Weights of a small transformer language model.
Size: 12 layers, width 512, 8 heads of 64, MLP 1344 GeGLU, vocabulary 8192, 41.9M parameters.
Architecture: learned positions, biases, tied embeddings.
Each number is 50 + 15 x the weight over its row's rms, rounded and kept within 0 to 99. Layers, rows and columns count from 0. The size before them is the row's rms in percent of the matrix's.

# q: layer 5 attention query, 512x512, rms 0.0383, rows 193-217, columns 0-63
# k: layer 5 attention key, 512x512, rms 0.0378, rows 193-216, columns 0-63
q193 094:35 33 66 40 61 49 34 59 71 58 39 43 67 71 60 14 33 52 67 45 50 50 48 43 25 30 47 49 46 69 45 60 52 37 17 61 39 72 67 42 37 58 38 61 37 59 26 34 44 82 50 55 45 72 30 49 44 52 38 43 75 63 28 62
k193 094:59 34 42 60 46 57 47 29 55 52 94 70 38 73 50 67 66 79 35 69 29 53 54 49 59 47 17 41 68 49 54 60 36 31 55 55 64 54 55 58 29 70 17 59 51 58 66 46 93 59 18 47 75 59 39 52 62 30 59 45 42 50 29 69
q194 095:56 32 29 39 60 77 61 38 57 43 77 38 41 25 66 66 51 36 53 71 43 79 47 58 49 17 56 66 34 63 54 53 78 29 51 55 56 68 35 37 40 39 43 52 39 62 47 37 54 60 67 53 42 58 49 30 62 30 51 63 55 43 69 49
k194 099:43 08 63 53 72 55 48 39 45 41 31 66 70 52 48 33 55 21 74 43 56 64 35 52 31 58 77 47 56 52 45 55 60 41 50 38 12 49 48 64 64 48 38 41 66 55 38 57 60 81 43 23 33 46 57 72 39 31 43 27 53 35 35 39
q195 093:43 64 43 47 63 61 42 47 56 48 64 66 64 56 37 45 28 41 25 62 53 22 46 49 60 63 57 49 46 57 85 34 29 43 65 71 47 77 53 51 54 52 52 43 71 49 44 80 74 65 31 60 32 56 42 50 58 26 33 40 28 37 39 64
k195 101:26 56 74 58 53 42 72 68 30 50 56 57 40 38 45 48 72 46 41 21 79 47 41 55 31 20 57 38 58 37 63 72 51 77 53 28 45 38 33 30 57 32 37 76 59 41 52 87 73 43 77 33 91 66 72 78 41 68 33 63 57 55 46 46
q196 095:53 73 32 20 62 54 57 17 74 74 36 33 32 50 35 34 60 48 50 50 23 46 82 57 34 30 62 40 65 44 68 64 85 53 22 27 42 51 64 56 62 23 63 66 63 53 48 80 41 33 55 56 62 51 44 53 25 64 33 41 59 55 36 61
k196 098:41 50 39 54 66 42 32 43 22 60 71 46 69 80 39 73 67 52 58 34 47 47 32 63 31 54 66 63 74 46 54 34 49 59 54 65 89 28 45 57 33 35 60 34 65 65 77 48 67 39 41 66 85 26 54 66 46 50 45 51 38 58 29 49
q197 101:66 41 59 44 59 43 55 66 52 52 74 64 60 34 32 34 53 48 71 37 61 36 46 42 85 43 56 50 55 48 68 61 41 29 44 81 61 80 78 43 70 57 57 16 43 44 63 55 59 45 31 52 72 28 42 22 35 46 33 86 45 53 64 65
k197 097:45 56 33 36 57 39 78 70 51 45 59 64 52 27 18 61 67 80 59 61 82 46 46 57 67 41 61 37 28 50 64 46 81 33 37 38 47 50 34 63 58 72 72 50 55 42 48 55 41 58 30 61 36 48 42 60 65 51 29 59 70 48 59 35
q198 096:60 58 65 32 29 53 44 62 70 19 74 51 44 55 50 49 61 64 63 51 31 79 52 62 63 32 25 56 38 56 66 50 51 36 54 48 55 53 57 52 41 42 41 46 49 61 27 30 52 59 72 42 28 57 36 24 54 37 72 28 38 40 48 43
k198 098:86 75 44 65 50 33 62 57 85 68 71 39 65 39 37 61 56 78 53 71 40 46 72 34 76 36 49 49 53 72 56 53 48 41 54 53 21 57 50 71 38 45 53 28 39 17 49 47 22 28 53 24 43 58 53 45 45 48 51 36 54 40 59 33
q199 095:51 68 51 09 53 32 35 66 52 54 48 37 52 48 48 86 45 82 48 45 62 64 56 37 55 61 84 43 51 65 58 75 35 46 73 66 38 70 66 51 34 39 69 26 49 44 26 71 18 27 39 50 56 59 41 48 61 42 38 44 59 31 51 62
k199 099:55 58 63 46 63 59 58 60 56 53 32 65 52 63 17 24 30 26 37 53 44 60 74 65 50 57 67 48 65 34 35 52 58 47 36 72 51 60 49 37 37 40 31 45 67 51 41 11 72 50 44 38 42 46 30 43 55 59 58 81 43 37 33 31
q200 101:78 62 55 45 72 62 37 63 66 57 58 40 55 51 40 41 51 25 52 32 72 37 48 57 57 45 47 90 45 37 43 57 62 62 48 66 52 28 53 56 50 47 43 35 61 37 33 91 36 55 37 68 44 62 69 42 47 40 58 40 28 62 51 63
k200 106:40 79 38 44 55 32 59 74 46 44 55 07 54 55 31 47 68 42 58 60 35 31 71 52 65 63 73 24 41 67 32 45 54 23 34 43 44 47 53 81 29 48 65 35 72 25 58 76 54 23 48 50 35 38 39 37 53 50 55 23 47 62 41 11
q201 100:63 66 56 37 64 69 63 17 58 64 70 46 39 50 54 48 46 32 52 75 40 42 65 57 25 76 67 44 53 39 34 46 69 35 40 52 63 84 47 39 56 68 37 67 48 38 32 55 17 55 59 57 27 52 49 59 69 47 53 34 50 65 46 75
k201 101:40 61 56 49 65 40 34 31 38 50 49 38 55 60 96 67 59 64 30 56 42 57 34 59 26 68 49 49 50 67 49 31 52 77 41 31 45 59 39 63 18 37 77 51 69 54 38 52 45 35 56 46 51 60 46 34 62 23 54 43 63 33 60 49
q202 097:64 51 35 33 51 77 63 39 64 68 48 38 59 40 46 56 58 40 44 84 59 47 71 19 83 66 71 42 69 20 65 67 42 60 52 43 61 92 46 20 44 59 66 50 27 57 39 44 51 38 52 43 65 44 60 55 92 32 31 21 67 50 62 38
k202 101:39 47 88 52 72 49 59 35 80 55 61 61 55 43 56 33 53 54 59 41 76 58 53 33 34 62 59 30 49 60 69 40 65 63 62 54 35 46 66 33 31 30 46 41 43 74 55 37 47 49 81 82 61 28 33 49 43 46 35 50 24 57 43 33
q203 094:36 47 23 51 47 64 42 58 34 64 55 46 57 50 36 52 44 73 54 70 50 73 44 70 78 88 65 68 44 67 69 56 35 53 48 55 50 46 53 48 64 86 46 48 40 41 40 44 58 68 62 53 46 70 66 50 38 56 63 73 54 90 61 49
k203 094:30 48 68 53 68 67 31 60 52 44 48 52 48 67 36 64 38 07 33 64 49 34 54 44 63 60 66 42 52 66 22 51 62 45 50 40 36 33 38 33 58 59 48 46 70 52 54 47 65 32 55 37 49 31 41 44 47 59 45 38 50 67 53 54
q204 094:52 66 54 35 48 59 40 38 63 52 54 46 51 75 46 76 48 36 38 60 59 19 72 39 70 50 33 42 14 43 67 51 62 64 42 47 67 75 31 43 45 60 38 36 57 37 45 57 64 33 40 43 56 55 51 55 86 28 44 52 69 66 62 68
k204 092:57 62 68 70 54 65 41 33 45 40 66 29 54 42 49 49 49 45 38 54 62 34 26 44 43 63 61 26 53 57 41 40 53 47 55 44 46 38 49 53 42 53 68 45 38 64 30 46 53 39 29 70 45 37 63 58 73 16 57 42 73 55 26 53
q205 094:19 38 75 48 36 54 52 48 04 63 40 40 30 45 45 65 58 67 66 54 53 54 50 58 49 55 67 41 54 69 37 36 71 43 59 49 38 49 61 57 20 39 47 47 59 84 52 67 58 64 55 35 43 36 58 45 73 36 61 61 19 35 53 68
k205 098:53 52 29 82 73 68 62 64 73 20 58 71 49 28 48 34 38 37 38 64 40 69 55 72 62 28 59 36 54 65 67 63 59 80 61 83 41 59 57 38 53 66 75 33 73 39 68 66 71 67 68 49 58 58 71 45 47 79 59 55 48 53 26 54
q206 092:66 43 41 58 65 40 29 42 78 57 41 54 74 58 40 59 54 50 54 51 48 31 32 66 33 29 44 28 30 59 53 23 01 51 41 58 71 65 60 24 56 53 57 58 44 65 55 37 69 74 63 51 46 39 63 49 35 55 51 53 75 40 46 43
k206 095:52 86 41 31 40 68 39 59 22 31 33 33 29 39 61 62 50 52 25 69 59 29 59 70 65 34 36 52 66 56 82 49 73 44 71 53 46 30 76 24 48 39 49 51 36 46 39 62 39 87 48 82 47 33 50 36 44 38 61 58 14 50 55 53
q207 093:46 77 42 45 61 43 38 55 41 57 49 57 53 48 59 50 40 51 54 37 39 61 57 58 34 64 23 47 65 54 68 30 68 34 52 56 51 55 59 49 62 37 45 59 42 57 70 49 71 50 39 42 53 78 43 27 42 31 59 85 36 24 76 16
k207 095:51 54 55 15 69 43 37 47 44 40 37 68 47 53 25 44 09 43 82 37 30 76 73 49 24 46 55 43 47 54 56 44 56 44 53 30 38 48 64 56 82 46 31 44 54 67 71 66 91 80 61 38 44 37 65 65 58 51 96 31 47 63 63 65
q208 097:33 25 63 99 31 68 58 32 54 61 44 68 33 50 64 63 59 46 48 39 64 32 39 63 57 58 32 60 36 60 29 46 41 57 64 52 60 50 47 49 38 52 25 65 49 64 62 31 63 47 52 75 42 40 55 36 53 20 80 38 33 46 35 52
k208 098:54 34 30 60 70 35 50 66 26 43 41 50 69 37 66 46 78 65 62 43 68 45 68 38 30 40 32 15 35 65 52 35 49 30 45 29 46 54 73 37 20 37 45 40 47 63 67 65 72 66 54 39 62 54 69 42 34 46 32 53 37 54 44 25
q209 097:19 47 64 46 36 59 35 73 45 79 48 28 33 39 65 39 35 66 44 56 60 74 51 59 39 60 65 59 55 51 05 35 49 39 58 28 42 79 36 55 49 29 34 53 66 56 47 76 37 57 72 46 51 27 51 54 65 68 57 42 67 55 62 63
k209 101:48 43 61 45 44 45 66 74 37 70 15 41 69 19 37 48 40 83 63 50 63 58 72 62 58 42 34 40 55 66 42 51 66 45 59 74 33 44 45 46 74 51 42 51 50 63 76 34 82 32 64 40 13 57 51 51 78 40 37 57 49 59 47 74
q210 095:59 21 64 59 36 32 49 48 50 48 61 57 67 40 16 55 59 59 39 55 63 34 29 46 45 34 27 48 54 52 53 52 48 45 75 38 39 66 42 49 41 67 60 43 52 37 52 37 32 53 51 54 63 62 36 19 50 36 56 60 50 59 52 52
k210 097:54 45 43 43 61 39 59 54 51 49 25 67 43 46 54 59 58 56 70 60 45 54 72 54 64 40 28 71 48 31 54 21 56 42 55 44 84 36 52 38 50 37 70 40 24 50 24 72 43 61 81 57 54 89 66 63 74 67 41 65 55 72 66 61
q211 100:54 56 70 67 49 27 42 44 40 42 52 49 58 57 36 44 66 64 38 56 58 44 29 64 35 61 59 59 66 52 48 39 58 21 53 47 20 71 40 53 59 42 65 58 71 63 35 49 22 47 27 50 19 50 49 65 47 56 62 51 52 35 58 18
k211 100:75 62 28 29 52 67 42 58 47 30 55 34 42 51 53 50 33 55 56 71 32 45 58 36 64 34 43 38 34 43 52 13 43 58 54 17 59 41 72 43 55 48 55 74 31 44 28 52 64 53 46 74 50 52 40 29 50 44 63 57 42 55 19 47
q212 098:25 40 50 35 13 52 52 67 29 33 25 65 65 48 53 35 75 42 61 34 21 63 63 52 22 47 44 58 54 69 65 47 31 50 22 80 29 56 20 65 50 54 54 62 18 65 63 44 51 43 65 65 27 69 39 31 26 52 50 29 47 33 44 28
k212 103:66 51 38 39 50 68 44 50 41 47 56 61 76 54 75 42 49 52 61 67 50 55 61 18 52 71 47 37 65 43 53 52 45 66 35 45 62 43 63 37 36 77 50 41 29 47 93 59 54 56 36 47 68 76 38 30 38 87 54 59 10 56 66 53
q213 095:43 59 38 26 47 11 40 53 61 35 53 23 56 47 40 40 68 52 51 49 55 82 63 61 41 41 38 47 63 46 48 75 61 28 54 41 32 47 41 75 33 44 21 51 37 70 77 56 43 48 50 80 28 61 59 63 49 33 12 44 52 39 68 53
k213 099:58 26 74 51 59 48 56 14 38 46 44 46 29 53 40 32 57 50 52 61 54 48 67 37 51 41 42 62 29 61 50 58 56 30 54 77 40 24 71 36 46 42 66 66 62 42 60 37 33 47 33 36 60 41 55 07 87 65 19 45 37 37 52 49
q214 097:71 57 45 58 39 79 67 57 68 31 32 33 61 48 66 56 27 67 46 54 35 58 46 36 25 31 63 63 41 56 60 45 42 87 58 58 39 43 32 51 17 13 56 74 33 45 74 66 42 54 50 55 35 57 62 61 53 36 10 68 35 61 58 60
k214 093:53 47 41 27 22 41 41 44 64 89 66 75 48 78 55 77 49 69 40 55 35 45 51 44 87 33 31 57 60 43 56 35 40 33 18 58 47 43 30 27 42 47 70 63 65 38 34 27 40 49 49 70 65 44 42 41 57 33 47 22 67 57 20 12
q215 103:53 19 35 66 67 47 40 25 81 74 58 40 54 40 49 33 10 27 44 49 63 50 45 55 49 53 67 57 48 33 42 42 48 62 51 87 47 87 43 74 78 23 52 36 33 61 42 38 58 53 58 47 58 49 51 76 27 53 40 81 40 58 40 39
k215 103:51 38 40 63 53 80 37 43 18 69 30 55 24 55 68 51 66 48 64 42 33 44 33 34 54 63 55 81 55 70 58 55 53 44 36 33 63 49 58 51 41 49 17 66 39 53 35 48 43 68 40 49 32 51 54 41 49 39 59 37 61 54 41 41
q216 094:46 64 56 40 42 66 70 23 64 51 36 54 54 72 59 32 34 58 67 42 58 66 30 46 39 44 53 63 41 39 52 51 60 60 67 49 52 46 54 86 59 72 65 50 43 48 52 71 36 68 58 66 46 67 65 48 69 51 58 43 51 64 49 45
k216 097:83 41 54 61 57 51 33 66 33 37 31 52 71 61 40 44 67 65 33 53 05 42 45 26 32 57 67 56 47 45 22 29 46 40 37 53 53 60 63 52 68 43 21 24 59 42 66 69 32 28 53 51 54 08 65 49 65 68 56 42 63 62 56 58
q217 092:58 52 73 70 58 40 52 51 59 26 11 52 70 51 43 46 41 49 52 39 56 36 56 88 40 16 58 46 46 10 42 48 68 58 47 47 58 67 60 52 57 73 53 53 42 67 47 43 34 76 53 49 59 32 74 83 67 55 46 72 43 62 28 48